{
  "head_dim": 64,
  "init_std_down": 0.0697,
  "lr": 0.00772,
  "decay_fraction": 1.0,
  "decay_shape": "sqrt",
  "batch_tokens": 16384
}
Each number is 500 + 50 x the weight over its row's rms, rounded and kept within 0 to 999. Layers, rows and columns count from 0. Numbers have three digits each. The size before them is the row's rms in percent of the matrix's.

# up: layer 5 MLP up, 512x128, rms 0.07, rows 153-252, columns 64-127
# down: layer 5 MLP down (transposed), 512x128, rms 0.0699, rows 153-252, columns 64-127
up153 094:465424532533509588484537555577498463510461526541398456546481550563509508593411557454449483564545548549485535488500535511424547476515524449481409440488478504550459548439496467446457453458481439
down153 096:538534478543453483477564554484388506414487525446442494493429500460519500468468476487440511476487463542577462484509492550531509530419511649409572502507506598511518538412419499519492449508582465
up154 105:502529519485508550446504500555513576406550514530385539550540517464495400558546536552500510528464521519572479465511453477469463391447570517443594458566508413535553498508498476485521569589453447
down154 103:521558482530415492569597425546517579556437429576538505571521543491432529505470483453441509528510441446475508574451569516516466524456497484435478493408449450379439498541441468514518412447528488
up155 109:404453461492439560464497553591550456498545502484553540524507482547501461585444511515590388521413537551554494463556567508490499524550533598473468543415446584594477480459554456508552466457454499
down155 104:516528507495655503405506446524580562516517468477540516550513539417504456411512489446482522456550430477567520546548457542527565612427532535540515444598518512500522447449471461480553477528580395
up156 101:473563516503405514495494493504554435560401548551480500495559463463441479522498483623451437445413527509342460525456447391513531503512416510541523548522448580517509418527532517462538461506457594
down156 101:560532394407485452476545555517534478551550624491478494531553415496590456539492494492443496479548434500551600507454504399492478516503521559463558513505538402444524431513570530503516492596546450
up157 092:500472419619505550555504507460614483405542485422521541470479534510589471546448504582523558515499532499524648518476496520402479477415431524476470487467409470459489547546490522510506478503470498
down157 098:425447528457513539565531491484564511565500538477557578493532412369549455507572503464522515452472567545493465512502526465450514488434522571528564429491501440517550404579477451479535477562488469
up158 108:569575600514492471424583494500483505520483535518600569478515536469536509492432498452484437502497549509402564504445495478530465563485531508442517554457477509421520520456520471492593497537544494
down158 107:483462378472446536466464507494538484407558560514403445523555506490474506464558539463397504515488501565583499396585578549582455492505546524524479398479450436474521505529472482533471535521464618
up159 097:575497484464404489459463549564494467473509509471528520469434624503503456516532449448443531563581503497579484439496571432523546514487512465506521545487516520527497374452585554495537535555486482
down159 096:500557518590574490485486518456530547495413565450612497495450595533525500459487428522572512501449544496513559537471461566539487510550530578546579460507442466461473585524445469473408413498533464
up160 102:428601487483494509524526484407598531469550528532474478490467498540488510452452362593513458492516483491491496499529528506528495479470492503545541312525574539458571423428448441537509505468559500
down160 104:506560437384618543521567486468410501528469512522435558422497497429553490499518466552439475526491475391505541411581470511491479462539565494502542583510484455494482631529539513501423456476490546
up161 096:445541456461451503445467516511563447531428478564508496434441607462492525498420587512502505534591514452583486489422571477536430459494443537465461510503432554563521426510492590605433507479483412
down161 097:526497418489641509512503463524451581483451548548475552486444487515462494443471390598536511560431472510499478566558458499460520492528518505530460466454482505436421488502418487372526441562563541
up162 096:458532520496544555477521489510403529602438510501507519575494496542553546490547474518436561485519431521422417511507480458460529479483456485533572483523520506470501462490545476432401467532490499
down162 103:533473549436454456377479451510548479471489420550517528494564509522421532535554489516516503420442540581541531487471455480493467454595472495504483504507416484486534462568497545464583504485519556
up163 097:556505563426483468525461450421467497442458504546447526536489579480531421579443555437477480468451468483500466466542502408595529554444580510539544569467494605463509546520448475547448498473511511
down163 103:564492480472538464535467545556419551559511375518534619487514466470545392554523436564504569474506544498423507472527497518516548482418511457526430542524488427570511502422564476542502501563470487
up164 103:473461555603480525444542493491518539450490550456573553498448503529529455545491460435435543517559380571520541490359444469498497519393463441622528504584551574523437590408420494565484431530507446
down164 098:428409450443519455513538508519557447491509483531522535458531462525490584567469505434570464500492575540490433477543502505498470481457522529462411540477409472450545423564552489430480497473409501
up165 091:449511509421484507523477497506435521532461471542385461505558485497501460518488435427493515480478503508505536485484516498442490552490450464523483545493546501523466481478420521508563475541558655
down165 098:500467590465479502511546425500561522416581524530531463450542559602530623448458588534388507448529487450558475463531508528532513453463453364582566444502459446512546460387574537480343457501440439
up166 096:497463454483563461421532421530577447508584491540569581518464457506558416544452454498568425511548566467524441451497449510518519488460510468438472499455432514564450484436579583592461534555547507
down166 097:476432523514490546587428471505472496479516563466526436516446505466421592489601527482494525620532500564472447504474493523520481501464556569505527464575572572576472560546567431474487486510543493
up167 099:478563578524470567521509454501385448478378448487514470474481458491531440566391474488511502482555415499506545433496446543514585561499540520473500440490484503513474483469533507457543529497558517
down167 101:574513454460463498506467506465531451554538536492544544401601412513571517472411543497497476531506484473492545477526478475433474515576539445564552531429525476608474481515525532542431444518437505
up168 104:492517570444544521519506527509566510526552525533467525479534598528565495507526489494486551416520518522488447556528447541472444526468436526529428505567541535421525521390553570551516513611513459
down168 106:587463497537527497564375569460508522606504576435582470510541486396479451480401587504472390478479502481494536508546574511497468477496470519541523505562436421501474407509530525432547482481513466
up169 107:501587418468564538456532459497508463562464509447504574498513534517493459443552447375581582556411531480546505535565517551494416426483459461518494463506412512443458543502428511520562574398479556
down169 107:504519541508508500472513556538538515553457360434489492496489557468600557536524560564541406459526459501486540548518480404495645538424367496485501497512499543457515554465554475483424531453468536
up170 096:494533509521537482429437407484556447553417501540534480493494579468565571468529440519558429534539523432536557450536432513540520572461446505602486558516452525591530509493464462482468576514469518
down170 091:649522614465598459611565462563486546470496515527508508471478403452554558539476525382464467433457442544421471584462473539481458479506466579435511542509527525433553462466509483514440498486507540
up171 104:541499532507512560512544469463526499526493514406500506497510527488593518421507578390530377394439430473524408465504588535552428443574548537479550424472475537570497446484526545468492458442423453
down171 109:434526440510499510520464495503480504431510519516501422492548470539392527410548431533453522538484602490528531493435366455536445560501559466603543620514517509574492523514527570542509545536506476
up172 098:603502451430486494541572453554556503442516461418481537477523418522519451498434475546500473512488518458559553374513432524590534529415498553443527388523559646589519528517477524493540515441459398
down172 094:395529524564521519512446508431414399440518475533493491596499560543504604558532500453517511540433524446460499485521406518455491539494503512562504480455460499482605439548553538486381504552601508
up173 098:425542480501528528483501546459552479520534595442543481489500521523503522464517481521517589526616484539450446479512545490512498510471460539518569585477559484555475477597524433435374541506527464
down173 100:441404441516524598521475576540563573503510433558462478512453491447529490441512541458464467540409458571493509431411580443421501459488507481538419508445533539494475478497550475475533442452488494
up174 100:480491517610551528503473562583555375570446556445503454574563561513481473452521567499471597608499531485511490412567548507473628500443474525543524499552508494440524414518491618488534444481435465
down174 099:547525511462488551413585516434489411518518417530520489437524568493487551517491424601566488508459460503488451519538436519534520520589464500518617442501449519565486574460518453588430589442644563
up175 105:449531427509541525477387470561462511452510482607529574564451458484455508503530432481466401549525485538479461440489494492422546513516394403570573584571432445523531486461483487557530606413507450
down175 106:534553465544519509526533513528456506480464508369519500519473512501538488551404530394578411460479476461486515477510456508520534478530521477379444489421562494479434500555521551470498519540555461
up176 102:539504531569500533492525505560531467478533471507509435486501548529541473511482496477533545548398401507599505600467481475530456559579455458554508482483566560528467424519491504540610310433597462
down176 103:499455541491562383472536558590539461502557550629540566524480488391554456458529500540546447472436501488504572494435591520495546421491525511471506589420510423499437555569505478547437458534590528
up177 103:547548594408525538542497439562442552530468500593496427522431472456551547523582396483449590537484469480466510508529452485518482451488422519482398524467516502479518559538482491471584524465531414
down177 095:460503545465491590644521511533446524575602508419474456466530507502489469619493478490431459457507436478605518493536521452526560536504412467547430538515614442499561512459513529500553436542444512
up178 094:457557506525445436423474443420577505427398523513506526475484450529601480613481522546489464480523562531514491496584585513428564494441493458502533501532501536478515539556484572547420425434460526
down178 104:422434437465534518561536585517514429577574418570478525577566446483455510512496453506521539397505514604437488522454467570570509517531477503394505448526479483516450443497529486430579483548499437
up179 107:466584490563547593547440437485573491428556551549509496488482446456461452578420434547497547481501557459499522548495470454424457553544524570421528521534485492462455419465582526576499490492580534
down179 105:536499388508567531496463580496434425448432567497483490529588492464539529534598500528623519418482462575537518446525495429572468490548413535484530505597533480509495443553505574487482455473559526
up180 099:441576420535466484562595514481510509487500458420590524563485449459483473507543449542550485504466459535541531544529527483439453498494545485364480576461465509442523553458542560577532469507489469
down180 105:510508546462493612526555452485515500529510431553557520535459490561401473532577427481448435405524558497600535479518505480554543428450507441443524436517461494433463525559452518432540428537488439
up181 110:420608504606559481469487544523458506564532512530490410481498493522441559618464474515603538484448497510424401578488558476491572569530538480423423456478550524475597460549546474484546546573534499
down181 107:464603505466533522551543529410516470404514482507441463606604522493505426541495478471456453470512568501507579538577482484585553445542536519501351577553547501452492531457494575480521465592466423
up182 099:527518570483467478461588523460603587507565583412508499483509495507439559572521537646482422500570521516491482581497479497526502426455526479507514495391589484483515489457497488479527565587420482
down182 098:497500520457553429459573501467501430498465466554451541462455520453474519473525513578449558505541538597478447438525470550468542497522575550528528470441479563379437532397530561512506517477497477
up183 096:552467525435538486519327515526642522406458430434410528561531523524526513579524505510565517430550428514521508545497591435484434588547482537547500555478544481546518378525494493478544579433477573
down183 094:495420433560442552600547458540478424531482466553489553471483469421407495474554469570532472480524501516529565496518489504569585440624529480458376447437499557449369547600453430539519508520519487
up184 092:584493520480460444406428456648503475423517536498576539512526427518544524478511471549539490498515612511486499468567466472553472507476458506464531528471503456477532418521519539419532402493488424
down184 098:430516520551474443521561450379522427446537441535506476493479548525550583500415592493448418608490502454499555554498520465467479478519666434505452433475479482486518584595546417568413599552479516
up185 135:553442574458599587540553500504503471477569559597512533500537516335433529571505462528456486550477426492498496480421496474500475496567594426548493589504525558467480535471551547523441483508475535
down185 113:469436500474583508493521449560475487530558609526489475515531521449426512560467444496473455529476436501485458469552514513483508479597526409552540541485490588534493587456564560446487495467438457
up186 099:432464527481531553508533407479479524407564436506459476435533501586476410499424443499424502503546477529486468565548442604413551484502559543530479475480431474493537486514560523506394459446452523
down186 092:508530577472534494434498505584539496617546530426503509569487505498466494564480531411435497655469483482449540478488570527531408513558465373465445436536477472534451554505457524449503451533557472
up187 107:557499543476428512427455385506511547422500470521546569450477528515495530468456523495507532504386458480542536473478350426458587498442557450523484407488477522542419481409488511569595473503436484
down187 104:549537491445588466501497511491492489504549550465548484527455458415501460525450450487446482522539482459452532609523542410503439433441551528457540484408479538576457535576442521522564418596483462
up188 103:483554436511434444474450603486512466561571515447515497483513428513434533439469419534462477475461539551499486411466498438448513558596518510474535456563528582569461455507446536430562444547451537
down188 099:492451490496555541550539574502518482526561489554495612479486396531550515505594503508509505486467497505492527590579431602533553379585523438492555453551464547457426507575536509501536497524461399
up189 109:520574445490508553553541493517483594427464471492478528512522555411521478460554525436516402456513484588465479485618553431447486448466428518433509604445452587503463465443603423512503473417537622
down189 107:469535411527520505449516586493522545472493544548550436431465521456575476571492554533419528472594547486498420470484463494447495569471498463580519478581496495471389487477522486455476605540480520
up190 099:581411461504450486480481524475497501525542524542391566531446572492448514540483481454480505364546539400507474490474542550512435531511494530547531546513457551463583446404487470495533433505433450
down190 102:493565518459447431487514459483478475432577431460518554441473525465551412430506616535496556618513533472475557500426517508530523463589549459512459495504487418517470513502580448512556492608502517
up191 102:542481517431536475583457602478466522548494575515513432498479481495404500573466560504537475529598430381431520462463477458533566433465581558509493461493558514554495454520538467531380491463487471
down191 104:536555528524440472499591431435665559493521475433556555517557495606462450430478501442425554461444572484504554544546531542463606490442505461546541508518414496466513491542525508502460491487435467
up192 093:453540513553533603406439509541463532470591484513487453472438489493549510456538501444442506464510547483501458428482427576511485481568474464424521520557538446455490422499500470420541486525525491
down192 097:510437464465515431554590445443491484480526415550526682513492517425439547485411491561533455524502434404472553531448549488519550557474561495584463435522582489557444531529467511552613431509467512
up193 097:428563561389488510442473513491607465449534472432427502515456492439523558439540491449433418468489555511557490482434464476475589499488551575527482568612504487535539496475509459505427461453418462
down193 098:553482438587575441446514362482504548531419548478488530487519528494554489579489550501385460612449506567520520540467473502503425556487501449521497506449404571555438487475570482454509444600632468
up194 109:405540389474458554462522524432511426538632527464564570462509496511512463524561487433524499409601422497409530505474450559459573501519587434562495512584502442426590494584458492469472467540395481
down194 106:514554600517538494466534482436405605526576564487446497508396596452402543476500440484477519559398515508525497466541540478608538573480452535459539437419502524494476508401447506456480469529501413
up195 095:412528528565480484513458419552477406504531508573486491481560475535479483513426463481484596556471463446578506477566463451538492464521531405484487464481535482530478490510476522476485480413485459
down195 097:552516527485485473389514501479458431548574392530517420462471428429535565496540624503513510430442479399445537475479481462561568607557522560434468456465508480601405512454514550505424468441592506
up196 095:448528542497490583528400520444452472605509528493435573589555530425550463503430496447487441391460596498416370464510557544512450499488470422579565541549540534480475448555518524487508561437588507
down196 102:551447489504423476476506465549495516452496512452511522346516512613419472487447521557499528480528566425480525467497537441486415559578625523605546464476458401574496462578486509476567473551458541
up197 090:522428459571472522498416509476478561507568460475489493539556456478329539452494559556538487525497542503440438523469491522506538426444525564528548504449538494531487492453410614493471566443486484
down197 090:519548475459565447414566512533423489523481494498544419447559466476573468395569474619496497430506457550508554522568547471549506494525453381529478509530484474465415414502536466536480449571495595
up198 096:432435516529454556511530548415543517442526499493438582493550469557560516499488546496483434440489534498454492450540449426515490636479553533475580513539553455571558414495400493503417502473449453
down198 099:602537521504539421548414529547504557513458439546529467456589532434456520424505423535500553541450442486507481502404556523520531456432348551475439530451506515471409477519563553435448434478549521
up199 107:417500482451564491534491526519427436424420554538572523632511484518450496470473529581600543502534434500534538455478508415532493588424528529442529495556536472476478449434497485496526536500594509
down199 101:588478588568533480470446440481589562578577526526553503488446527446497442465488548522596531480496516518440476415519507525505515411532507451487492466386448502511554559523399535478409469480415531
up200 106:491501569440556538537568474532448433538481576405581581576458488565608468453375378527548482554544464406502602536421498486569473415489505501550574552524470457559516504521548474505493582419404421
down200 104:507448544481432463615582572469458516475560527456450489469590519483520514383475533426497455498591497439469512563489523556508474431430469479469546428478547502514485432453476508527561531539528466
up201 091:453497449455564452499528527493501523571446577506578562437360470478520511532512481536481555441538502507433516453494428532498590496429548529528427406510472388507509534546493477475501529449546551
down201 101:492462455602415532545488553477471439507446515473491502402554530549436453498498513528524444520459493560517487563499587514456458471497511429427442565553514533525520464510575500415480422493454497
up202 100:473557388526470562414454515492573482550526441517497490538459423470494495443532550520600532434410516454472544512480427414432558548374461542374466467472493438499563448563540522499585442525438553
down202 097:576476496603522459469539417509479548480453599414498529527536581480488399476602438485435479489558481526559509488408473543413497509481524475550514534496498580552482534409510543504548533491539459
up203 096:476513470511583459489475456500491427497514495533457557533518536570504450476507446513433513534480499566588492484463396424544565438555593541537569561542537586434394437495475522400365481507582496
down203 097:479523486538426528396517477561509407414456462466514530432579452440493481501617527449518433373564522530421470457554529473587511517544515440429464481496591471479496527476531506519600503450406514
up204 101:493497560389469484549533490491500520508505511496483469528580504462460455573534644483542628491510498521502498435467555437528463553461484411549595450413521489502519549555479519524492587598404512
down204 104:538468406510593444481461489523549499478539503455524512473607511430580481456473515581517520496452518593539528490473494415493524455540491517552512576499512508500472565442541442486423458454546553
up205 089:494479497547359471523522551491535465495510511518517513509454542530490524499451510473599509467588590477590443605404569427501478586573515547525593485406480482582487420500525472490476459532487520
down205 092:507482542434578553580513498462453625492496557460461504440497489465502501500592467500416478565524528462490624413564448574488498394489414464510485502555524558442485523537476499491553515456508538
up206 104:421418395514430479415454510506506475459525494447520445461550464496513509602476411499456493399477400521410403484502527562551504468483559542450516584627508557461518412565538501532465544418533463
down206 104:548518534551608511563435386460487514501500518581521548499478453565554549463567559515489469508547481393573513512565459456517562487528435503434443512471476442551498449582465452403567468509531526
up207 092:488490508419523464557481530499442388503495468457568517541602442536579553574470431564486450393457563463489490474482510534437545517493507496507558584518493476597462478400469527397519458536538598
down207 093:564526496515538466449492428441561564547394442511375414504464579469526490501412465492578544573463515429522502454512524477476393531552500483476472569532477461449409524545522546577486544426575463
up208 102:402467424417517459463487513556506498563592482552515611543571503553542478478415437530543511523523511444572524533544456545483465403461582598468469457476487496531476513422546544521427389424450534
down208 101:441459446561467518521518406494508501583580569416501411588545471405456570515483486501465495378490482603429504444438572544526513497559512463528489549581564494512518472538492526572523582452450461
up209 096:476501486491507524565452500473534464514452495550519535511502509500557520551519554459568551524588450451520487422471567529440508583574474462497410479548445541457531543464539482516463561575495483
down209 096:521474475559530449484560555462560543569502589527505523510507526454542490469492505593449442521490552618407511458588499399593525434484529472496538492480522565429499422530486459521487421390509498
up210 100:503470602455429476535509457448513571538564602575478608465440535489510595582472463466455527450490511495518419565484529446529452504480505528518451482459513489534642506564502476619467541508509508
down210 104:473565466462502478602480565589448517499486412456507474451543470583467553505440527551394513535548575508445533550527559551542562455531584509601462442517506532523441508398530557468473444492590462
up211 095:524485514511424561440500520534477365402582583424518497408546478468569514479511480446534487501474495473363476492532435564500459454435441398459568537532434507529458507544589650510569539559508427
down211 102:556498494499463454563547587501414519512490469570547528504551545371474488506549418506473435575473592508459581541519531605527410489482502552480550428482426459507539433601483516457502516490540555
up212 094:545341432517565500493565499548594524527439526532383438416509560517422501460505528393518498505414436489547480485468432542494505482448541453447532453406485547578516564510499503479482497564457487
down212 107:497558445530568442547575485446453494453503512552439521494448578460543483471516540554487499377537477476444555422514538579436508555485420521526470416550497489428502567530491500621437576532466564
up213 097:584573403533526483470424431522518513551544559540480414543446554546501586481531489427430488466502466511547528588435446532502414561527497498410501493539455465533474495430606449543523466465535513
down213 099:547536487405527471537508504520528505452452395504481538513575559484538402613444522524501436526529439499435569475552476330492505453567545527508516555500535489553412478534534492482467468370551453
up214 098:457553551457553578392545483476517578496481559569576514472500483507468536551512354523547490428546461572538434475441526577522495485505640409469594496505533542526463495495434502520484510483487421
down214 104:512518454551412415558501494548407506474562539471412519526500487620496510452495564547489519524550486466494528490450468480529462555516556573410498522558588404463493506557420442527393481444519483
up215 092:475508516558525480508484525533520494516512520453439472530454587504516528513570471551431516519530592516460505444439595416460462589408428508621455502483590605547499547435525460557489619488393488
down215 096:515505536500533438460495500546381556475424447467498555546482495433505463488538380513484476486420531453564523582494465537487549566335477485590545573531501548535577420501495415505505448597609450
up216 101:440536453586577502448618562489585590455502503523588534476532511515437476467545487524452520466419502481569528363524503458405402494552390523604500443536474553525497464457505475573540529515464536
down216 098:519520519517497467564607498458511533533491486527434536516546495532511487511506546516448539463547597492486618489563536369531486545430490511529581531509488491560563449527454488471456492518474512
up217 111:504592371535525571545413549576545428601501598404414479456564470484514588505477503509562482459573496528526499453482460566460487527591551554474559463489518504483467517525499485555434531466464510
down217 101:502474489437478455503630565530462556418589515481587511489520492563485492492524498487510527388453554533444484540485499388465519545421503507524558417470547532470545480507536483496513494502449507
up218 102:449483599496532462378533514561427528474501518473419608426541440561448525528448528497543556410533442469540470535467505541522571433547537508491532630437546543486519480507576491535450559465488525
down218 099:509397459478428472520460468480514435418456590521575431541478512555516542485511450549484405482467558526442486551471461493501430489485477533531501557488411529551584567522544495497499519532462390
up219 099:403565376490537561502434498557527569420607568532540469384570499544474516507523432517551493550394495499565564472500510479457485508489543501507465558517450559508442523559446526501444526536528498
down219 099:493522568506456498511503465460591522641468499481440546574504509466506458483547561464380487508470563590430534544483573556436550486457472474411557510439554448476465497564485442571452433544482579
up220 103:411552452430465472546571570483543425441458481511498528565435579503517515573510512454481434520472489441543456425506510464498490511432490466486579456563600463488535490509556415462461377501507592
down220 095:582471514536417514529543441501472484426481421505492510429528588585510501519477535459466574496480483551504466605497464449522558542581468437509472649546465564453396548446516467562512446489500511
up221 096:529620492524439468394529444553578369487554464459522496478435526490514458523457533470448503467557438514479405542456430533430505459548461552466509387489527505439504574474413570506494456486424457
down221 099:469511456461488544586515533436492536508476536530419495527528482464440512544565481525551459454457460442416662534539555538548544547432520488397544534507511462470478497511593530471525478585468551
up222 094:419620564486569550498428459564487476490523421489483547442556546487470464548446523476557506486520480378518499510465497532482483442542442554602477458445474609475428513564459447528573505546491560
down222 100:498511431541455510524493540415483488493505452512398478555483518549370496433530496531450439442408481503500361480477503516562499502528545451509399551528563408433507518479507571355524372476493464
up223 098:583553502445431497514466437534525477505512478355483538462547521517528502533441544448466577441479577529493533438514490574512508426486464495462426533527444470434525472514436522511560576461438500
down223 102:560396503519494526518525571545547476494460503546577503514425424556408492573513450566594467570507483525453529479467601463523486508407513538529465577470530551454572566559450517463482449559534410
up224 107:398479580459528541443533565586558488570562514504491483441465412563448549507485515438512527477480528502536505490503349409435546488573541516467506486566456475425472397456407533525524481464461556
down224 104:513568369535480384491465485443531591457442484568455578505557433435469510476613448547576505452482483455482500423429499485448538462521400446494531484508479600489489490540515521485527555513422589
up225 096:488497495432545561425426592493497481495581481527564466542460498485578443519562467517527477448552522456544488529390515454563499529486572527487489532508503491528559556521526393533467526502475488
down225 095:575433487494486509476493438524587465455417530427538538518529459519447504546452459396582438533441511422437458465509499495492492469465495618445515531421473514579534536478563466411523497541590455
up226 100:458563475494466574475431506568523529484476475475545481527536555552478601453470538468521511515537516450551493455449494450597551463442449491573554515543492518446416550574497483419504489480466542
down226 097:429536490513486462536542503437567479534468537570468488527431481503452428586479570519415483396532500518479587460556578508400505449581564499495458507513464458472531503441543491550430563461523467
up227 100:519501614575509517486536445519588532404457502485475519459412528429517509449472392487487463476524557453472608475530469501498534456458517458427534503541456466467583554449514568561501481401445511
down227 108:547444544516435413586520519511463553576533400451536529513511434482452421530526438559528549510511482483441604557519511560541528506432473555543472476539588553578597442555478457475570458443507447
up228 105:391418485489540477502555512497532519463537493475455550431456488482439407494451474433498433451548501552528449490521454443650551431543540506543540457542491473503370519493548539518509413560394474
down228 096:378498575477467531518529407567478508476574559539584401537463504490514501511565461560463443524449520521546409585525491436466424521485558543452575517490556478506583456541497489484419517485567557
up229 102:570524468458455483494457556488453441438467530430535538583440540420419546487487524517464412421522542531423475455588569524494595514421466422402497494515559521548431475530499414509484481506515498
down229 094:532527464472498483451465437470584536481428427506556503491513484489502505511491400445496606469420497566477506440501460573410470560461550469448526520530447509504581537543600626486449530564483532
up230 094:408506435534490554489595460467542478529460529445545553505526468486574478482584539497452574556551587462506524481493491351507433614496485373482507468510451510476540522531448553462584485574469535
down230 095:595490459463534487552469472468564556452415477474469496469534488500442470586455447556480537511466460519491494551529466525513619463506493587459487497509504489561534542510539504503489530432518540
up231 098:457556579494590487587455430581481564476515457532436556511474484520439489557532458547587481443542479436468443545489521445561545475484487461578415507563509516529585521597529537458488520523485558
down231 100:442440493455462438411503501321517539543483485447560457446487542570533552505524494471496552582491509513435528515581459474530484497585489481486393441465404520536571550413510478591577475411579418
up232 099:469538536523533539457503429522564521443578517502428527424549581454412479463472556475524544489487499547512429536512598584497434521522412554519578461528515562449569505550491379466454492477436567
down232 099:538536412557496501553490473522515432449413444544527509536486505570469511501541519577493433408440450540491558467498496495553541485545442543460417573463505451506615450477519484571565534582478457
up233 101:477569600518576437497563511410516477500481463477517485516552463558448427493458437462436427522569467392535522533433589544481538525513553494483553573399492580468490598554458516602419548512486508
down233 100:503548523463452453525478475548558426484407557469494460504494427420486351615454574502496412492547449570477441489534475527520437490438456487500557427600491461505591498545583499520508527498581508
up234 107:553512553506509494454473474577504571532512530462522526485564450597485412521552531435493557484535455478482478596505524478498607439472503500520577450405473515491534556512458535464583505529489538
down234 111:548476457479561532604427480447461452397436518492530529531512476479537549451451521513546498570487544599538447455384446563431538483526560535504507529510567520494531539427493496471438591438469458
up235 101:422452470458577510483488431509421514469493501467550448463522435530518412479465481463527498646492573455464470523534488538441483518476511484556478496485505511496535498453491555526540426590454576
down235 099:560509515570470486511553541592511527526528433508403524486506521521503520482544523534495536452504475582485442571461503428546510530458501504472391449583512536494500476508395456429454486491440544
up236 098:444526504534446578518576496447557530508448554582511543449471567475393495562539526472500638584403523424461485481459539501467506532472471547470570504576415489532490508568455558446498468535445532
down236 105:449530445469551447374447574443473540485438433535452495486583536495532498433479462608556458431531517469503528544440454430579459474490486530502517565436487557483572502399508487464488629484559526
up237 125:551546498470536487471568443577494573471527454525466484467603471487450415564572401492411460482439506521488454398457406544460476433474458547450498578622439506513502490452479551451452444562528400
down237 114:518585441543608410474507405543520514550455556462494478441456533479477447560600515540453483472505563539471488541516558443521403559537521470494461493434502461583542434441548505561595552527536579
up238 102:554451490437555587492527487520500474571478572428480447567609475520390543524484416431497571443434448529442532540449474498471499580427576606524514582476451500494552494501529459535467494534464481
down238 104:459516517477342546497425500526467517556525501492458506509509430453632461495501543518455565530464493533468521368542458437589498495502442448536456593546510399522494520457443485557459537487552562
up239 101:503458496532495419592523522598508532497482589531516485450470559422493480524557468512445530586446510537557587489527496475550540393518523529574504485497449536591468438487569454469506526496412469
down239 095:512515432514514556531482484446462446529559443482437482534492529481549507479584473506460463476638544519494427439522467527474529485482480439494486422457501496505548567494480486506626494558527499
up240 097:513414571483571558524483535474476455496512442523454554485482506536455551594497489501498534562485505422548467570503430500495555516487441595512441501469510498467553459442450422461437330514519403
down240 095:420583442484524476559537436481474564577529548525396494436464406463501390476524552442543494437514419536407514448538488483455441514474439416556492384510525550487430383503516553628584533521417527
up241 114:405534455471564576460483434491446492519437605561539505522401560550509512484449510467461492422553559487455526493477497541504489507514447349504495530545482517550509443454557518541562615518496486
down241 111:545546525555545581516473488490524523424542399496536513509496515482497495526523473508544555471467544443597418466564495479596461477461572436564493399490524449452402520588512484399493507519566525
up242 098:558513457484396494525579498574515480552479641542546536445564525428535486478507463518594549544512552516489511432544469493530572519533402532429500511528459435468512468429524462439421460391436445
down242 100:502573496436627540515427560433498580535485433467517443521500491479426482384478495445525462550544451478531514486612495497526540585484469558516442490422511571426491569436466575494401511529554490
up243 098:475420489530527445545474543527473501534544443494512509424553462452523632485487506477541470485407390412509535388488530488505561508479463403477507541521436469512538581542580508564483586497465468
down243 103:533474521450414539495577458425509467497515459558476510577536593516427501549528487531462521476467482486530492596449662528535451427508582557466447552587534492560527503475464513515488445562520554
up244 104:566507372535524458477466498572484424561535559494530506458451461464428531435394501519500539570524531484491529431507482473472467430439540496416460395514533562492539440627575473491554391563439584
down244 098:439547611484488446488508452489494514557373549424586440487593434499521486460556461592552536436467455580529478544621399543447550490521496535536454488471567503475504497419471482511512565487448546
up245 098:458451501538411520452492438478434472492392517491501492510564539412514479453454532497495544425499502513463370480501498484469545473411389480471482507514431549552577498612520541398528389548510508
down245 098:510520512515599482559546520523495513538524540535490484537467435502476476550494514507568471404442453518519532477381591458411503511538549522481541471598441558448429517431533475375532579453491415
up246 096:518456460487518515601565497515536420469497509547460561569543549412525484511516390357481453562534578524487484580446475432474605549520368430514484495471569458495486432522436488507483474532575455
down246 098:446601415511510459453521533498466506403548484448483516476501485502482437568475571520443536474494439537511618519512573604499429467439524525479543538464448520495447514524570480434558467461448483
up247 107:540473410557567471574507521542407430513467519478549627520494566440476525476463542483403510508466576475385481582508522536496449614439539455546456504439395499519497462472420620498492516535485471
down247 101:442484476496533510532463506445564409502409508488449418454571457581475513583588457479585485591481452470483431491531477507466522474489405562509457488496490551475502495585504437521469451450516579
up248 112:477478470453464496498454516509576524425519509571498604517420500482487526496513461439529492551402583496447526423475432464441513520503486583550471404567545506442459462592535501504510381440583568
down248 100:530540548524548461610456512551547528517570485500555454528527413473460555538438520397518602474529466548464558534575458530551489458449484497485511499530350481549541563522517490471515426579448520
up249 092:616482440539570427462465474518447444590537577481472487504551437488429516455497498424398456426507519405499456474424593408549509395518552558554549496376528502448463452462480443608526525539561523
down249 098:459396501412453519430448523444500580553479510534511616433502410487522481409454486598488455549477454531484478483470564532536488512453448512524532488550551521501515508514545567520488456398488547
up250 106:535470489544446530518476456472529518527544655491489475500546461398480393485439483411514508550429580538447529500515464526501586538569556548489499516578529516558505462471434546582532455501559471
down250 105:444396495411402563432473464506404455567489490587555523541438462520438524486518467559536418416569461492501533566463496527469537457498520487458507496522560488471514530412441591560448466417499488
up251 103:477601540451485493507517497542478541532447525580549483437607537518425507406567558539567571455542444429577486450568443503550513496472437481473500478682527488460518497546458403587545601448485508
down251 100:426547513569459554554555470415464473378473537398481524536536518494537461592512471471419526564491495441533569515521503449496517454585431528575593466538506559525381498498560486504501428462533440
up252 101:503503547478598426495469539463578487535534442602502470540398466515523401526495468479445568490568430481547535542482569539566436493462381527424496559634451523488443408506611569467483503408514534
down252 101:526541464484579457462624496528535465487484488471516457511535427455627456458458526463537520498485536591430472459508373459463512476409520556513452463542433486559517581445542484445460550531511488